Weights of a small transformer language model.
Size: 12 layers, 2.09M parameters.
Each number is 128 + 32 x the weight over its row's rms, rounded and kept within 0 to 255. Layers, rows and columns count from 0. The size above them is the row's rms in percent of the matrix's.

# layer 7 attention query, 96x96, rms 0.0996, rows 0-71, columns 0-95
size [ 66  61  80  72  97  86  97  93  92  97 115 122 117 123 134 128 115 124 140 128 154 122 117 118 136 113 133 135 118 139 113 132  65  56  65  73  96  75  89  85 103 103  91  95 102  90  91  99  96  94  97  92  98  95  90  94 108  92  98  98  94  89  83  88  90  90 102  83  87 104  94 103]
[[149 145 137 160 200 159  91 166 158 149 157  83 105 106 154 173  87 149  81  99  96 171 124 146 137 151 106  94 146 167  98 182 172 168 162 141 147 120 157 128 152  94 100 105 175 132  64 150 164 150 126 114 152 157 117 150 125 117 158 159 140  95 130  75 114  65 161 129 127 148 195 139 114 126 158  94 114 105 110  93 114 172 160 146  95 132  43 148 141  89 139 181 180 152 127  83]
 [100 152  56  79 127 101 151 143  76 156 149 159 142 154 184 147 113 143 125 101 138 134  75 173 120 150 168  87 161 122  70  87 133  75 161  74 176 106 118  92 137 103 138 128 164 135 180  91 133  95 143 117  78 144 206 101 158  93 198 134 136 162 103  76 138 143 127  83 129 100 130 126 176  48 121 102 157 155 118  96 137 142 137 114 133 140  91  73 124 123 141 129 145 135 133 167]
 [136 177  60  75 130 147 153 194 106  79 174 166 182  62  86 127  98 171 135  70 163 114 118 134 147 158 142 145 172 139  52 104 137 135 156 108 133 121 111 121 100  66 117  90 138 111 139 132 149 100 148  71  98 152 142 148 108  72 144 145 102 126 113 166 149 164 107 158 133 121 114 100 144 177 156 107 175 148 138 111 102 149 185 126 104 167 190 132 107 103 120 106  80 114  85 101]
 [113 147  95 125 150 129 157 203 129 134 194 132 148  69 129  93 122 129  56 141 167  99  88 133 103 134 184 111 123 138  86  89  97 140 131 114 183 197 132 125  85  82 155 153 189 170 163 112 106 134 164  80 144 172 132 136 120 100 140 143 130 142  81  83 122  94 114 157 120 118  95 106 110 132 144 130 137 182 142 166 122 146 116  85 151 133 135 133 113  66 118 211 134 111 164  59]
 [162 163 168  85 100 135 160  57 154 108  69 107 159 100 135 137  98 123 127 156  27 161 175 135 109 172 127 168 121 119 123 117 135 112 127 187 121  99 132 130 116 135 137  81 103 147  80 109 115 125 161 132 142 102 136 124 119 130 107 123 111 138 155 141 125  55 157 123 127 175 169 145 119  85 158 118  95  73 125 128 130 120  93 157 148  51 106 185 174 160 164  76  47 129 161 120]
 [133 110 139 171 146  67 105 106 153 125 191 103 159 186 128 124 137 157 135 109 157 137  63 202 120 116 114  70  77 179  86  51 138 119 126 126  87 109 109 136 103 140 113 157 130 140 118 136  75 163 129 130 133 184 166  91 152  93 132 148 175 155  98 108  87 139 154 140 125  98  50 178 136 126 142 108 151 217 127  96 146 145 120 100 101 156  88 160 120 127 128 170 155 114 103 149]
 [ 94 161 121 211 144 142 140 131 133 145 123 104  93  41 156 101 101 107 113 156 105 116 207  99 176 128 148 210 143 105 139 119 124 131 153 139 116 183 138 134 103 107 128 160 148 172 158 113 138  68  83 137  97 158 110 109 140 161 149 133 115  77 131 108 160 102 125 122  71 120 185 103 179  69 194 122 121 147 101 186 107  69 147 120 151 106 173 104 103 143 121 146 130 136 112 100]
 [125 100 149 104 113 108 155  61 113 107 149 154 132 138  80 153  96  92 142 160  78  99 197  63 101 111 104 188 128 138 148 167  66 177  75 144 128  93 136 129  96 161 103 156 140 118 166  82 166  90 142 126 141 101 101 185 130 131 109  61 140  94 169 133 149 180 162 167  78 101 180  96 134 112 144 148 135 133 102 135 136 140 178 153 147  80 164 146 166 152 142 113  69 134 147 108]
 [108 123 104 119 128 153 157 127 163 105 141 129 112  69 135 133  90 172 111 117  63 149 183 149 152 165 162 164 122 140 142 132 102  99 121 115  86  92 162 160 106  94 169 114 187 180 198 136 124  87 141 123 156 161  87 137 110 191 123 138 162  87 147 122 149  26 115 141 129 126 182 141 159 169 161 105 105 181 128 169  95 146 101 128 123  79 190  91 117 127 114 158 122  88 125 177]
 [ 80  67 111 103 104  91 114 114  98 114 198 122 132 134  53 170 108 106  81  92 158  89  88  93 128  59 113 106 140 136 115 133 154 133 131 149 112 121 171 120  95 163  98 175 166 105 180 137 164  97 153  96 179 151 126 159 158  75 123  75 148  95 105 112 105 174 178 158 175 101 168 152 141 160 137 125 154 124 105 124 144 152 137 143 148 136 170  75 181 132 110 177  78  93 104 115]
 [155  89 137 107  63  88 122 134 125 107 118  99 156 161  25 106 118 182 153 116 137 159 111 106 139 132 154  93 140 130 123 119  63 122  91 154  81  77  76 115  86 176 111  74 136 151 169 119 126 165 168 164 172 132  51 136  97  82  86 130 137 129 155 142 111 142 160 143 164 164 119 133 146 136 122 132 132 122 161 137 157 177 111 172 162 126 161 152 169 120 118 147 209  90 151 106]
 [110  98 113 182  86 137 133 101 136 103 142 112 102 146 132  94 110 182  92 138 141 104 179  95  69 102 134 136 133 144 178 109  70 153  84 137  87  40 148 151 144 120 170 159  98 186 185 178 145  96  98 117 171 104  70 127 141 160 153 111 141 144 150 159 105 223  71 170 137 137 147 122  85 130 123 135 110 126  94 169  88 112 130 107 130 131 137 185 119 121 116 164 164 137 106 158]
 [114  97 129 104 115 145 193 168  68 113 119 127 183  80 130 165 104 133 111 121 138 158 103 151  89 149 130 120 101 149 147 155 131 146 129 116 103 183 120 145 113 126 142 138 183  38 151 111 141 135 114 127 130 148 201 140 141 146 114  91  34 149 156 134 103 129 167 115 168 165 110 116 115 153  94 105 174  59 145 169 169 104 102 153  59 102 104 146 114 129 177 104 147 185 123  71]
 [ 87 137 157 141  74 139 120 125  77 145 123  83 187 166 133 131 175 137 173  81 106 160 100 138 170 133 144  85 111 118  89 130 173 157 153 141 132 192  84  81 133  89 121 144 102 121 134  96  94 182  96 130 135 166 149  93 112 159 117 162  55 121  86 100 162 131 159  80  85  98 116 115 121 129  96 156 166  83 106 112 100 147 181 141 145 151 111 135 152 112 225 108 144 118 185 103]
 [136 128 153  72  96 110 102 140 119  99 128 165 129 164 143 147 170 101 118 124 153 111  58  55 144 154 109 152 152 124 140 183 109  90 141 138  66  98 120 121 130 148  88 105 187  87 131 171 158 142 154 109 105  73 140 100  73 159  98 131 121 161 125 139 125 129 125 100 175 198 107 188  98  96  87 115 131 119 122 114 140 131  79  93 201 170 202 137 102  92 114  97 179 101 120 148]
 [110 106 155 134 113 135 114 132 105 161 156 107 139 108 197 171 162 168 148  80 106 128  95 114 142 138 130 135 107 168  84 133 126 122 153  53 101 129 154 165 206 131 133  96 109 115 134  99 136  82 111  99  56 112 187 181 141 173 130 155 189  87 101  98 144  95 126 112 122 122 150  84 143 136 133 133 141 114 144 132  83 171 113  61  83  66 131  97 121  93 159 110  39 157 133 109]
 [172 155 115 147 142 143 112 129 165 178 186 144  89 137 150 168 146  37 146 164 100 151 134 145 159 163 140 179  70 103  88 191 115 117 151  81 123 183 148  77  55 165 178 118 122 140 109 114 114 131 101 131 139 100 107 131 141 127 159 140 141 148 106  82 125  77 114 140  92 140  99  93 153 132 111  94  70 133 108  72 179 171 142 143 109 169 124  68 113 119 145 130 106 181 110 157]
 [136  88 137 136 137 145 118 159  94 172 123 132 100 105 110 151 114 145   4  55 122 108 155 113 165 122 148 123 138 159 124 201  74 147 143 134  53  70 167 155 158 120 163 148 142 122 159 119 107 101 128 107  94 153 164 107 165 175 140 135 116 127 156 102 116 113 106 148 111  88 126 158 165 105  87 153 143 144  97 139  98 139  97  83 141 125 193  73 147  93 100 186 139  91  94 122]
 [105 114 148 107 103 151 106 110 138 145 131 135 114 142 131 113  61  78  78 150 122 123 177 137 119 113 133  96 159 132 135 159  81 175 148 170 173  95  93  72 194 113 118  97 106 118 125  78 128 188 171  72 113 155 140 180 126 158  89 119 126 157 146  96 158  82 128 114 129 186  94 137  56 158 160 113  54 154 162 146 102 164 114 105 118  87 118 135 147 124 136 177 196  78 117 146]
 [227 169 182 162  94 125 167  92 184 127 110 147 100 129 140 147 200  96  77 139 108 148 116  81  77 163 120 113 130 129 161 132 110 172 124 156 142 126 123 113  91 145  96 120  99 100 142  62 121 125 113 135  92 113 116 123 139 125 141 111 122 154 127 160 155 124 156 147 172 119 168 148 184  87  93 208 131  63  71 138 169 126 113  81 113  80 140 133  92 116 121 118  86 183 122 112]
 [124  78 134 174 168 135 133 119  46  91 165 131 140 137 195 137 117 101 209 174  70 122 160 159 143  88  90 105 103  75 125 106  95 125  97  93 124 106 132 119 131 128 126 155 124  66 133 127 124 188  66 112 132 155 162 168 172 123 171  78 116 107 149 141 101 174 157 133 182 149 112 100  42 142 122 125 138 101 114 131 132 151 119 120 131 112 166 186 106  93 140 150 169 165 128 121]
 [120 172 110 110 116 159 150 115 126 182 136 122  84 120 139  98 147 179 112 119 159 182 132 136 143 135 152 162  75 121 115 198  72 133 166  86  45 117 139 135  66 103 187  72 117 139 137 148  93  98 142 141 205 175 103 161 130  87 118 167 169 166 116 170  81 140 120 158 185 109 121 124 158 174 132 110 154 141 153 134 121 107  70 113 155 143 117 141 149  93  70 144 135 142  86 128]
 [118 138 194 119 145  84 135 100 119 120 133 130 116  83 140 159 170  50 145 131 128  99 136 151 154 112 115 118 109 115  62 197 130 155 154 163 173 146 126 146  49 132 117 122 132 161  66 101 217 154 135 101  98 125 132 183 135 159 143 148  85 123 141  89  89 115 159 143 122 122 154 160 133 185 194 168  96 135 137 127 160 117 180 124 160 127 136 116  87 109 161 109 128 125  50 167]
 [176 143 134 122 142 135 179  95 135 149  44 129 171 126 145 141 100 127 141  91 124 137 150 158 164 181 177 115  62 129  95 163 212 125 126  88 138 142 125 127  71 159 121 100 140 114 126 123 181 116 133  68 114  78 103  78 165 170 136  86 108 110 140 107 127 131 119 145 161 111 136 149 211 163 132  76 101 111 143 164 114 127  96 119  70 114 119 144 118  68 163 161 166  79 123 155]
 [ 48 106 119 158 125 120 154 168 136 104 112 132 134 106 153 104 150 150 124 109 170 138 124 182  96 148 129 109 143 167 172 136 121 139 160 106 134  79 105 158 147  87 118 145 135 135 152 111 163 158 192 112 111  96 131 144 100 113 119 106  63 112 128 115 114 145  78 170  85 106  86 149 152  85 119 139 146 136 103 177 175  61 173 120 139 118 101 150  45  24 143 166 102 115 135 195]
 [140 118  74 105 112 152 127  98 143  92 119 117 177 115 140  70 152 186 116 103 160 120 121 147 114 133 125  67 186 123 126 166 169 117 111 145 132 104 143 109 166  83 116 146 148 178 100 124 123  75  86  96 189 142  85 167 171 166  81 125  88 121  72 207  88 157  92 113 162 139 175 193 178 126 133  96 112 117  95 160  89 116  71 147 142 135 160 133 128 103 131 160 107  90  88 130]
 [104  99  94 123 205 116 171  99  78 102  66 163 109 137 141 128 106 110 173 125 140 114 136 148 144 111 146 125  75  80 134 128 173 131 140 115 191 126 119 143 119  90  96 118 108 114 211 147 144 143 118 174  80 144 140 110 130 106 141  87 114 111 114 185 171 128  64 178 138  58 137  98 146 151  87 107 142 162 127  83 145 106 155 175 135 177 125  90 134 178  91 138 149 123  57 162]
 [153 122 124 122 115 134 138 144 117  62 137 117 127 100 114 148 168  85 102 114 154 114 127  78 107 108  72  75 152 134  96 186 125 124 166 188 116 181 176  68 184 127 160 113 127 164 144 108 137 118  63 176 137 180  80 162 156 170 119 138  54 141 140 162  71  99 113 131 139 161 181 100 116 112 113 112  85 145 143 168  48 141 179 108  76 120 105 114 151 142 129 113 122 134 110 113]
 [ 74 138 122  35 133  97 133 164 145  88 144 168 116 101 144 107 101 125 174 128 145 118  57 132 213 125 102 144 186 103 129 129 150 156 112 113  96 203 124  94 192 119 121 112 213 114 158 177 151 153 106 131 153  86 133 101  77 108 146 131 100 156 100 155 102 155 124 116 147 203 138 146  90 171 156 127 129 106 145 119  92 108  88 123 102 138 128  93 135 126 107 102  98 155 112  99]
 [108 145  98 167 119 127 142 104 130 102  84 139 100 130 125 138 187 112 106 107 147 101 107  70  46 135 182 133 161 108 127 198 111 101 146  96 137 146  97 123 111 103 105  75 115 169 159 139 121 131 107 110  75  99 170 152  90  83  87 179 126 166 111 161 119 152 114 101 159 106  88 136 146 151 124 116 179 179 107 187 134  84 183 154 154 115 180 158 145 208 121 116 106 130  90  74]
 [165 131  95 127 111 164 186  49 110 118 136 155 168 101 134 148  98 137 128 147 113 136 154 163 118 177 144 135  65 132 137 100 118 189  84 150 168 119 131 105 106  61 216  96 121 152 188 108 144 204 139 100 155 121 120 116 142 134  88 103 119 103 137 106 147 116  81 165 178 114  98 131 169 122 123 143 130  82 110 154 125 193 148 127 105 105  93 161 183 142 195 148  96 119 138 105]
 [119  80  91 120 126 124 116 127 130 155 127 129 177 136 144 143 158  79 153  85 152 133 139 121 118 135 110 149  90 123 183  73 162  65  76 112 134 144 166  99 126 134 142  81 143 143 169 182 101 177 141 176 124 147 123  97 117 130 125 127 132 163 160 142 148 111 114 155  70  94 159 138 151  59  48 107  87 203 127  82 129 142 124  88  95 156 124 153 185 147  70 179 110 111 125 196]
 [150 113 130 128 153 140 123 136 148 131  93 153 118 115 193 152  37  87 176 172 123 108 123 127 167 105 128 105 160  74 217 136 174  78 170 102 119 145 156 121 135 114 139 159 124 144  95 107 142  81  93  67 119 200 150  93 150 172 117 134 187  63  81 174 130 160 155  94 150 101 130 188 126 106 120 135 123  94 135 133 140  93 126 111 126 119 154 110 119  71  86 115  85 148 124 128]
 [132 167 121  84 106 115 170 141  93 140 137 111  61 125 135 137 112 138  91  64 181  86  89  75 105 114 143 131 112 166 138 134  81  99 121  99 169 150 108 166 137  97 136 126 143 136  37  93 146 159 118 130 121 109 144 143 131 102 125 147 171 151 127 146 105 150 141 129 104  66 153  92 114 186  68 115 151 132 152 121  35 147 173 178  81 124 126  93 159  75 159 131 137 126  88 191]
 [127 153  88 161 215 153 117 111 139 163 176 156  82 143 122  73 151 109 100 145 158 111 104 176 105 105 131 127 117 145  79 196 190 103 132 125 140 147 131 112 156 100  85 128 147 177 192 221 170 114  89 131 154 106  85 166 137 101 129 107  93 136  89 143 100 163 105 135 113 104 120 111 117 178 117  91 115 145 131 120 107  90 134  77 123 140 162 132 106 128 122 201 165 172 116 172]
 [141  95 165 126  91  51 163 142 132 121 156 136 181 114  31 161  84 115 124 177 134  93 163  91 103 157 110 122 125 127 141 104  76 181 125 143 157  68  70 105  73 132  61  98 120  97 134 117 147 171 193 136 123  75 114 101 143 100 171 107 142 121 123 149 198 131 153 168 135 151  64 150 148 128 118 131 162 134  92 158 142 162 153 118 152 155 102 160 123 132 130 144 142 124 125  89]
 [ 93 119 149  99  72 153 190  88 112 102  68 214 105 141  84 132 167 119 114 179 119 183 123 160 120 114  76 153 165 170 202 156  99 162 132 106  90 119 146 126 128 130 151 137 135  68 136 124 154 122  94  47 111  98 153 130 117 155 147 141 133 158 122 108 144 107 122 116 134 143  92 136  84 134 138 149 199  76 137 113 120  97 108 195 136  98 132 134 129 111 120 118  55 141  77 110]
 [124 140 127 149  81 146 145 133 160  99 129 112 145 129 162 179 154  89 170 101 174 123 138 134 119  88 134  98  46 128 144  88  43 132 102 120 148 120 160 169 118 150 158 189 173 108  98 131 157 149 169 113  60 227 140 154 129 162 112 129  85 128 120 167 113 172 154 126  96  49  95  88  90 103 109 150 159 143 118 103 117 139 134 154 150 148 124  77 120 120 121 133 112 102 186 160]
 [123 117 117 130 106 156 122 144  95 191 131  65 170 148 153 133  97 181 139 124 113 141 120  76  97 146 148 126  49  96 115  88 108 114  84 164 111 146 127 184 126 179 125  98  99 206 152 166 115 151 180 100 142 190 132 115 112 143  98 101 136 131 247 130 121 108 159 139 131 109 167 112 145 103 126  97  71 157  93 153 141 117 154  82 125 186 131 138 123  67 128 125 141 112 127 129]
 [146 176 130 100 144 172 120 188 166 129 121 156 139  56 163  88 138 172 122 135 156 155 125 119 191 149 135 189 167 131  84 141 117 127 181 130  86 154 123 120 156 121 155  76 198 150 119 110  98 120  90 111 143  92 102 134  75 117  83 133  94 162 120 112 168 115 137  97 139 165 173 120 121 174 160 119  89  45 111 171  77  77  92 129 113 174 113 116 105  81 159 139 132 127  90 110]
 [159  95 118 134 102 149 137 136 126 182 157  84 142 123 112 147 125 115 131  78 191 151 110 151  77 136 149 106  66  54 115  86  97  81 118 146  97 156 138 160 111 142 140 143 100 175 138 162  73 180 180 148 100 157 130 116 117 131 110 102  94 135 195 117 129 106 100 140  92 149 178  84 126  90 126 137  65 162 145  93 134 139 121  63 151 215 119 133 177 130 116  96 113  84 176 125]
 [129 190 143  72 160 125 132 143 186 135 143 141 144 121 146  46 139 141 108 144 165 145  70 129 146 174  99 179 170 133 136 133  99 155 151  68  96 143 113  91 157 106 123  92 109 144  70  90 109  94 103 158 142  67  98  64  57  73 103 170 167 167  72 119 167 155  93 110 145 147 111 156 169 146 130 134 106  92 129 157 125  92  87 124 110 147 102 145  92 112 138 146 139 155 106  89]
 [134 181 175 120 116 129  69 126 137 220 186 155 122 117 150 146 101 139 152 123 129  96 129  87 149 169 138 138 131 142 134 140 106 103  91 117  47 180 158 135  73 159 124  76 161 155 118 123 107 128 126 130 186 114 102 143 127 142 167 158 206 122 116  79 146 146 152 182 146  90 173 129 105 107 147 112 102 198 103 127 166 120  69  69  93 110 138  88 114 102 112 125 174 147 134 108]
 [135 126 124 115  95  95 104  67 139 186 162 155 178 138 154 180  62  91 171  98 121 151 106  92  97 180 167  98 114 115  83 178 174 126  82 115 175 148 166  69 118 136 145 119 122 116 136 139 129 132 165 123 130 111 140  65 160 144 118 113 153  66 119  78 148 104 101 123  88  91  65 144 161  95 126 165 155 157 186  95 185 172 150  97 139 138 125 112 113 122 114 158 103  94 137 177]
 [127 109 100  82 109 121 129 137 137 116 189 111 145 143  61 161 138 182  54  97  95 118 154 156 132 138 129 127 184 123 158 170 111 136 133  88 102  80 100 133 207 121 163  95 155 151 135 125  64  62 140 103  79 154 133 104 120 122  78 182 163 108 145 158  98 162 125 127 121 105 198 132 152 130 116 100 121 103 154 141  36 127 105 115 125 120 127  62 127 170  86 134  91 117 123 145]
 [ 91 121 121 149 143 143 171 115  80 118  70 201  85  96 150 178 109 120 146 160 137 123 121 104 115 144 164 172  50 146 162 129 122 143 157 150  93 128 152 147  75 145 152 103 102  83 177 118 186 115 202 158 118 122 145  83 152 105 138  82 128 149 115 124 155 121  81 135 178  93 118  60 166 108 100 152 141 129 126 148 165  85 186  85 123 122  91 147 135 115 137 134 156 170  56 115]
 [139 143  93 167 123  93 144 141 150 133 110  98 186 181 113  90 156 215 100 102 105 147 148 142 219 151 165 127 136 189 128 192 141 136 125 120 146  74  79 140 125 119  70 128 112 146  90 125 180  53 102 113 158 116 119 113 119 112 136 201 149 100 167 129 165 165 122 112 122  60 114 120 183 112 126 120 145 130  89 142 110 118 150 149 158  96 128 116 113  81  95 137 153 110 173 145]
 [108 119 102 203 118 124 120  85 145  99 127 177 145 143 131 145  71 110 172 181  88 110 158 130 106 114 143 182 128  84 111 111 144 134 123 147 215 103 126 151 147 113 130 121  88 202 124 126 139 113 157 125 162  87  88 152 147 148  96  86 116 112 124 107 120 149 115 159 112 123 142  91 136  88 170 116 101 152 109 156 153  56 172 136 111 100  67 119 100 181  89 175 197 155  70 169]
 [130 132 128  76  53 147 161 118 158 172 103 131 132 142 105 197 133 170 148 113 156 171 108 172 119 181 156 185 113 150 152  95 157  88 134  94  78  91 132 132  82 115 111  64 157 137 136 139 135 146 208 140 132  84 100  75 117 121  86 119 196  86  62 121 157  76 146 142 138  75 133 159 174 133 101  92 135 107 157 126 148 153 173 124 142 119 137  98 145 136 133  99 149  95  97 110]
 [101 102 116  74  48 117 133 166 132  65  96 156 167 160 112  90 130 194 127 166 109 210 132 130 197 118 169 101 129  75 173 130 123 114 128 132 129  68 115 130 152 136 118 116  77 130  97 150 134 101 182 143 149 101  72 105  87 143 115 162  86 146 104 137 140 166 155 100 141 139 159 114 124 126 134 144  97 103 179 114  96 128  97 138 207 153  83 120 143 151 107 127 174  87 149 166]
 [130 106 113 122 117 146 162 102 121  99 118 177  99 115 188 177 120  69 185 158  88 162 136 192 120 179  89 124  97 158 138  73 158 129  92 171 162 150 114 154 144 151 151 146 132  87 116 129 103 137  69  88 112 133 168 122 168 135 153  84 114 106 157 136 199  25 158 105 100 120 140  94 107 143 141 137 109 100 136 156 129 112 165 169 110  77 107  90 131 176 170 103 109 170 122 109]
 [109 118 147 159  58 173 108 159 134 158 107 106  56 149 103 152  98 169 106 121 142 138 123 138 193 102 112 151  69 172 240  98 109 141 120 145 135 130 140 160 149  94 166 170 138  92 155 179  92 171 191 108 127 136 177  95 136 110 134 152 146 119 139 114 166 100 134  93 100  98 133  96  82  77  81 134 123 147 105  73 131 109 184 119 149 139 111 125 184 152 125 113 103 100 128 147]
 [108 134 112 202  99 150 118 103 144 136 126 153 102 113 112 170 130 193  93  67 135  87 136 146  40 121 159 154 177 141 137 157 105 107 155  83  82  74 176 177 166  91 162 126 147 181 149 172 128  92 139 150 123 104 145 132 127 158 109 130 124 123 113 155  87 178  97 163 152 101 111 186 115  67  93 145  99 147 135 181 127 101 151  66 132 126 165 155  74  96 122 143 109 140 104 150]
 [102 140 152 156 140 120  85 158 111 102 115 130 149 144 163 143 112  86 172 108  99 101 149 116 174 117 120 102 138 131 122  84 104 128 108 198 132 157 101 131 117 170 145 149 125  51 144  99  90 141  91  89  79 172 192 138 180  95 132  85 133 162 147  66 137  49 154 131 123 163  87 114 112  91 106 103 144 140 101 125 111 175 141 103 150 122 189 190 113 129 173  58 167 127 180 111]
 [161 184 100 112 109 100 144 117 208 189 132  86 140 119  99  90 195 120 109  80 176 160  75 130 102 148 152  93 119 162  90 182 139  96 143 135 149 108 132  85 117 126 140  85 161 186 127 104 151 118 139 140 131 109 114  92  96 149 120 149 146 171  90 149 112 179  78 103 105 138  55 169 183 131 145 155 111 131 100  94 136 165 117 136 199 169 140 143 145 129 112 129 137  70 179 147]
 [ 88 123 145 108 115 164 201 125 123 107  72 175  69 119 128 119 102 132 158 156 152 143 127 169 154 173 147 116  60  77 173  92 114 198 145 136 116 130 144 148 121  51 157 167  90 120 153 108 150 175 150 124  74 141 132 100  92 155 110 167 111 115  84 119 216  86 121 111 137 138 108  57 122 137 120 118 143 138 162 127 135 148 136 141 139 179 153 121 145 184 186 118  83 120 146 138]
 [106 140 147 173  90  64 142 155 156 168 131 128 174 129 102 164 159 164 117  96  91 155 165 103 137 111 145 166 169 175 170 106 120 134 115 108 117  50 127 170  86 218  90 147 146 128 107 121 114 103 144 146 126 125  90 145  88  90 149 137 147 124 213 133 125 196 175 158  85 107 122 144 108  80  55  88 130 142 118 125 194  94 139 154 131 124 124 155 147 124 118 127 141 100 138 176]
 [128 154  94 161 137 139 112 140 113 100 115 146  76 144 136  88 117 125 174 169 136 147 122 155  75  96 146 124  84  60 107  66 140 150 150 146 139 179 159  99 141  77 181 128  36 136 133 139 127 154 109 154 147 176 138 111 163 112 182 124  82  94  99 129 178 192 115 114 108 135 133  54  77 125 132 132 105 156 111 102 130 155 136 157 124 154  75 121 163 217 129  93 104 142 147 151]
 [124 176 138 132 160 157 134 122  73 144 117  67 112 117  95 154 114 189 135  63 147  99 133 145 119  82 128  90 129 108  73 121 162 178 156  72 129 131 134  76 139  32 122 110 151 157 127  98 159 114 105 123 207 137 125 161 170 124 148 153 150 111  68 196 134 184 105 151 155 102 138 159 101 203 129 101 167 116 122 124  80 156 115 138 110 145 121 130 154 125 127 146 107  97  89 100]
 [182 137 132 175  97 141 119 152 109 153 133 126 145 201 130  59  60 107 175 151 143 182 142 106 180 142 150 181 117 102  93 139 114 141 109 143 160 156 139 106 118 144 101 171  91 132  79  81 138 142 118 139 169  92 135 147 132  75 151 116 182 156 155  47 133  91 118 161 115 111  65  90 159 174 152 186 152 139 111 114 140 107 126 135 115 124 120 168  86  86 144 165 158 162 182 136]
 [173  95 171 119 145  55 150 142 103  86 101 127 187  79 168 195 187 103 116  93 136 129  91  93 106 142  76  91 111 100 167 113 108 149 147 190 135 184 154 142 161 142 132 148 158  49 182 112 155 151 126 132  72 122 146 116  93 132  87 110 117 115 102 119 124  82 129 104 125 176 106 100 147 104  95 160 173 109  97 121 154 142 158 118 196 142 112 100 112 122 164  97  85 150 141 145]
 [156 188 132 120 119 111 107 103 168  70 137 114 155 142  68  96 122 155 187 100  72 130 147  76 114 154 187 126 175 149  88 172 109 134 118 164 137 131 129 131  60  97  77 114  59 174 135 114  78  83 131 109 126 114 106 168 160 102  93 148 111 143 120 120 137 155 195 126 114 108 104 107 156 128 138 119 171 137 115 174 136 127 137 209 121 105  75 150 148 143 129 126 192  67 129 106]
 [115 125  90 136 207 100 159 121 108 144 129 127 147 111 169 159  89 152 130 107 171 101  86 129  77 101 125 113 118  89 152 108 135 103 173  89 154 128 183 165 154 147 129 156 188 128 159 172 170 139 177 202 101 112 122  76  77 140 155 129 109  99 138 153 127 165  85 101  72 132 100 143 135  75 106 115 109 177 127  78 143 143 167 127 134 178 124 138 121 102 125 130  67  98 142 218]
 [140 170 131 100  96 173 117 114 155 173 148 151 179 118 135 169 135 175 106 120 129 135 154 132 101 136  96 116 186 174 171 145 146 132 106  82  99 106 117 159 133  32  70 109 112 101  90 132 132 128 127 111 150 106 150 132  99 113  52 118 117 103  59  90 161 114 102 125 111 133 160 161  97 140 193 132 206  82  97 159 146  84 120 138 135  83 116 121 145  74 133 162 178 181 126 112]
 [135 127 108 101 156 189 128  97 104 160 137 136 105  41 132  57 111 181 112  78 169  89 145 151 111 135 131 139 142 145  45 113 153 106  87 109  82 121 102 123 172 116 149 132 123 125 135 138 108 122 149  93 123 138 150 132 136 178  88 141 127  83 155 106  64  77 152 153 169 163 182 108 117 214 139  90 111 116 161 148 135 143 136 174 121 116 205 118 107  83 119  92  91 113 118 137]
 [ 94 165 138  71 140 129 165  93 112 163  94 136 134 105  96 186 149 162 110 118 161  72 127 138  90 103 144 106 159 134 103 172  99 134 123  55 126 118 150 119 138  94 111 191  99  96 122 120  66 116 116 138 124  99 153 143 140 108 108 130 157  49 122  94 144 113  59 146 136 129 168 168 132 162 149 148 130 152  97 111 203 161 160 173 151 153  80 199  85 160  97 155 105  94 143  77]
 [141 145 159 158 139  84 144 115 151  69 130 174 121 205 128 158 164  90 138 129 127 145 145 144 156 122 119 129 120  73 169 134 136 161 135 154 169 119  86 160 151 118  95 122  82  80 129 109 172 141  72 115 127 140  95 116  89 113 153 144 144 173  85 166 162 189 152  95 111  56  67 147 135 105 107 117 152 147 100 127 131  79 169 165 168 140  72  73 138 195 131 122 193 168 136 145]
 [137  73 121 153 136 156  82 123 144 106 187 150 112 180 152  66 152  87 158 146 116 150 132 143 137 120 107 105 112 138 194 102 171 118 134 128  94  97 137 132 117 132 177 126 117 117 145 114 183 170 100 137 100 157 124  99 140  95 182 118  84 167 120 160 148 133 196 124 108  93  53  84  60 108 103 126 168  78 123 128  90 133  89  47 125  98 160  82 149 121 108 147 105 185 133 167]
 [117 109 107 136 123 188 119 144  95 162 138 128 100 118 136 131  88 151 149 106 152 186 112 123 137 119 118 126  90 184 145 131 189 108 109  96  75 111 197  84  95 150 169 148 145 152 165 165 128 157 169 177  94 151 129 116 177 107 180  74 108  53 162 145 120  68 100 164 114 166 158  86 109 157 104 107 108 122 149  92 133 163  99  70  87 115 168 147 146 114  94 185  77 157 109 121]
 [111 114  93 103 129 134 120 194 121 190  98 109 140  75 130 122  77 164  72  96 169 103 104 110 143 144 113 143 136 159  75 143 114 113 109  99  98 157 201 101 112 117 149 121 183 129 168 125  98 100 177 195 104 132 176 111 158 125 101 108 148 104 161  98 128 117  75 168 143 149 172 133 154 155 129 156  80 124 120 128 143 130 101  97 142 151 166 165 113  55 101 133  76  32 124 131]
 [120 170  94  88 122 113 154  70 123 134  81 139 130 118 148 130 171 133 139 174  54 103 115 196  85 107  76  83 166 176 101 109 130 117 152 115 130 100 126 142 161 123 135 105 110  50  79  83 138 153 136 105 161 129 170 135 132 158 155 126 109 118  82 145  93 113 177 111 135 142  89 189 128 115 144 133 146 115 208 132 118 106 125  88  91  48 105 132 145 108 157 175 139 147  68 164]
 [117 101 101 109 135 142 103 134  59 150 172  88 101  88  98 139  78 127  97 101 158 134 168 140  97  94 135  96 110 150 134 110 150  80  91 126 129 124 176  72 109 137 114 165 180 126 145 177  91 153 185 152  95 163 161 129 172 146 130  79 130  68 154  86  76 120 100 158 108 142 172 144 129 159 139 107 109 129 148 100 132 187 133  62  98 145 146 186 144 121  70 144  66  62 146 131]]